{
  "num_hidden_layers": 12,
  "hidden_size": 64,
  "num_attention_heads": 4,
  "num_key_value_heads": 4,
  "head_dim": 32,
  "intermediate_size": 128,
  "vocab_size": 512,
  "hidden_act": "gelu",
  "norm": "layernorm",
  "norm_place": "pre",
  "norm_eps": 1e-06,
  "positions": "learned",
  "qk_norm": false,
  "attn_scale": 0.177,
  "bias": "none",
  "tie_word_embeddings": true,
  "parallel_block": false,
  "init": "uniform",
  "init_std_qkv": 0.0807,
  "init_std_o": 0.0,
  "init_std_up": 0.0807,
  "init_std_down": 0.0,
  "optimizer": "muon",
  "learning_rate": 0.00495,
  "lr_mult_qkv": 0.5,
  "lr_mult_o": 2.0,
  "beta1": 0.95,
  "lr_head": 0.0101,
  "max_grad_norm": 0.5,
  "warmup_steps": 200,
  "schedule": "wsd",
  "decay_fraction": 0.574,
  "decay_shape": "cos",
  "final_lr_fraction": 0.0,
  "batch_tokens": 8192,
  "max_seq_len": 512,
  "doc_mask": true,
  "train_tokens": 90640000,
  "max_steps": 11065,
  "dataset": "wikipedia_en"
}
Each number is 128 + 24 x the weight over its row's rms, rounded and kept within 0 to 255. Layers, rows and columns count from 0. Numbers have three digits each. The size before them is the row's rms in percent of the matrix's.

# layer 7 MLP down (transposed), 128x64, rms 0.183, rows 108-127, columns 0-63
099:129133102169142094165116154117133154148080158128155134143148091097139142161120112105150139094120159095129141094107129152131122125116113136117122062166102109098128185117111146152098143130129146
095:100110095129138094109146143130128152121147184142158111124135113138093152133113137059168183095122184121145144141121160131113092105138101134138115136145099123154142115105130147113090145138101124
095:102132176148141103116124130130144152122110136124160095121151112146120144148163089089174137114122132073097094133123133153132097133128131131148163139128155087104143073120149095145084162128156128
108:131148138117079113139122156096136093122138135158160132115131100130140181142124139088117082106137092109147129114091120167108132124187147116117138207133138134144151143109129130123106114111116157
101:105133126118146169104159141132142124097123120077162150099155152097102132100096126110134150131099158132132162158104110144146088086104149100127178117132131139175113142093106125170115150108133144
098:111145114141142067122171110108146130174114101124078137136134161134133119175092148132106117112159111185116115146126118112071153140120125155162133113108102124109120115110150123152163105124129155
114:144163121132081148130116129126115085164150169115151148128139137119112060125147123087144181116092119146162124151088151135130121152122118127107123166114170144110105141128109158110111140123088114
096:149129162131121060094111165129158176142108132102126092102100169124137087126144114170143108131105130152173117123127131122122104131104131151160143135178143094127095139111110114150127153103123114
112:122146180102140134126083091144110165107131144157115162109142117114125155112140135154118163185139124128118163104112142109118119124121138138112153122166077120085117145116119131136113057109153140
097:100128149164115126120158137146127147093119134124124130152167153116137130171113116102126139135143169133153111093121087190157129111092104062151156108123104124107130110108102153132145110110082138
092:163113149108099142113140140108128124103152114123131115163135163081163129138140146109117138120147114137154115086139135136120135138112119077158133102104137196125126153156069114099130079153132165
118:093123156175093134130146092108124113089107131158124115135125104124157134103174170163129121142179104139094140121129174118117154113145098125085126125129130152149107103126146135124127161119145067
102:102136103130126116156140156117147114139159102112098102099147101124116167106164122125186133116128125132116132146156103128098109121138143090144118167147090128090176149126141157137085187136116097
096:164118121128100092122131114148133135152104191142163122143138133146134153091077091127130175148130157083145114122098141125157107147133125171094129143136161106112080142104147130114129112116123091
102:117106108120130120145160148137103136097117141108145105112090158165134125092164133138163090127158116130092162077132152108154095158158115134102119147121162160111108088143143171112148133091113147
103:153121105132131113135110182121154153186132136110163135098150131108101119173101105129137176098098105117098105129143154125104115131102135161137168121080117107149077155133104132136134103136145123
093:149127137118108173103134137142133101140134118104149131136111126086134128128149161140076132160153070149127118122146115143135093121157072107124142125158120170149103088180127123115162084114106137
099:118109124097129131097123131134168156134106125120139124107122143141112128121115132124188112091111123134116188161144115092136119070137162103130120173115137132176119105136137122178134093180127106
096:114166140154129070108133063126107134136118126129136119078117127121147139100112140098134149104141112132123103137115120202131137103172125128118127166109118178160125148161095142163127125144126120
094:131136123132110135109115163129156145087148118162119155132141099132090137136135172115079108166122152129115142113140160114104147098155140154086123102084166103141119117167097076126110153147138098
# layer 7 MLP up, 128x64, rms 0.262, rows 109-127, columns 0-63
090:080175140112145143138107125151105146149120157109148141123132163113137090130105128136151074096115137137102177100125079168155142170087138131145089129115122116133102127138150087145142119143132106
102:137135136154119133128103095124129116147128143132123141125080095158164092169140163174105127117189124188106138119165149105102112129093126103126135157108129135096133089158098108118100126116110126
107:089108150145146113166155127108095163148124116137118130116129118137146078075126122119119176134118158092087126137174118108155096122134145114168131092168109140103138128105104101151154165127135115
099:109144139100138113125121079123152118147169151098140111156178110127130116154125126103083173118138124114160099145170119171123122130168133119149112115120154149111154139122099129091112133169070124
099:182099107109090113128184148154083173136094113142154122097101130120129127141126131144130113164126118110138110158158125126117121129146142112132137172126098101099104150119080159127125142115083089
105:100091127099094096134133139123134151168069112165204112137093118129124143132119117143095142094123119073114120131132137126128161125108108169148150144130118119119162150118120110164119158151131114
104:157101150122132161098152091161070121101113148161130144122155123141096126112109132139115139145165133104110166133134125089188113127099108109134144132132161186126109120131112090169132124136097122
119:142172127158126086148185137142129126088131144140110098116122134106160111154083122136116104093149143130121131095110118091122120110139140160121145146143130093109139122088165100104126150201124136
105:132120102144158111135134133150083113124119145150157138121124148124122178085129125116113112117119155087130128174188166129118127114132081143146160128095095141102135131104105091103133165170101151
090:118135137088103128080121137104122121156122172152138123154124100152149139098104119174153121154150121143091126165103119116127151094119109108118110177112139131127107117184119098187108109100134108
110:125109136178129121105140121146123153174133119129125138120133062137101097169097110174132110108108126119133121148149131129132095106100130136112142128108133157106120131171139106205135176146105136
096:145114116125109117126087070126124138142146151103138168156142112071155139167111116131138108155129111140085154116137095139144134140153094125117167129134089154144107094123093137157142169130174143
095:125133137123126152117093104119172137094123112103166153101142150102121086176161152145106128167112100149123138119164129100148181113106133094120150134154100121162153103165102133120135111083124135
104:085103156131142113138121090101141168186078136100143091162130110120136147176109121135072140165132116087122142144134126133124112159125112137127143173134117146121124158143114112147104101110125157
107:087092184164170091110106119103124071108124132131148100135161140137106135124143127143167096161127160091110154118133095145139130104156150142117133104107109153158130135158134105103120114113151152
099:106164147127130142106118096156093139116163125116126136097111138145157117184138163115146099159165156128109151164119125085107123079147121106136145098108117096140105119127149091101124153122182117
100:075127158131086123102098123158140152148095117119072097156133152173135144142139149128145100130149133136147135129138155096115124121134131145112151130161103144088118112108105165133140160101084178
098:089095124127115130164130146144153125163159145114123092164153095128103140108164087126139090153101137139142151097135087123105138120122163132103154129170121083102099116168178124115131105130114121
100:134104116134098104129149159078109126196158138115109143117126118126156139146171118188111128074105131115148139147123132141110090118120147132109148152114097125102132093174104130137132095118111158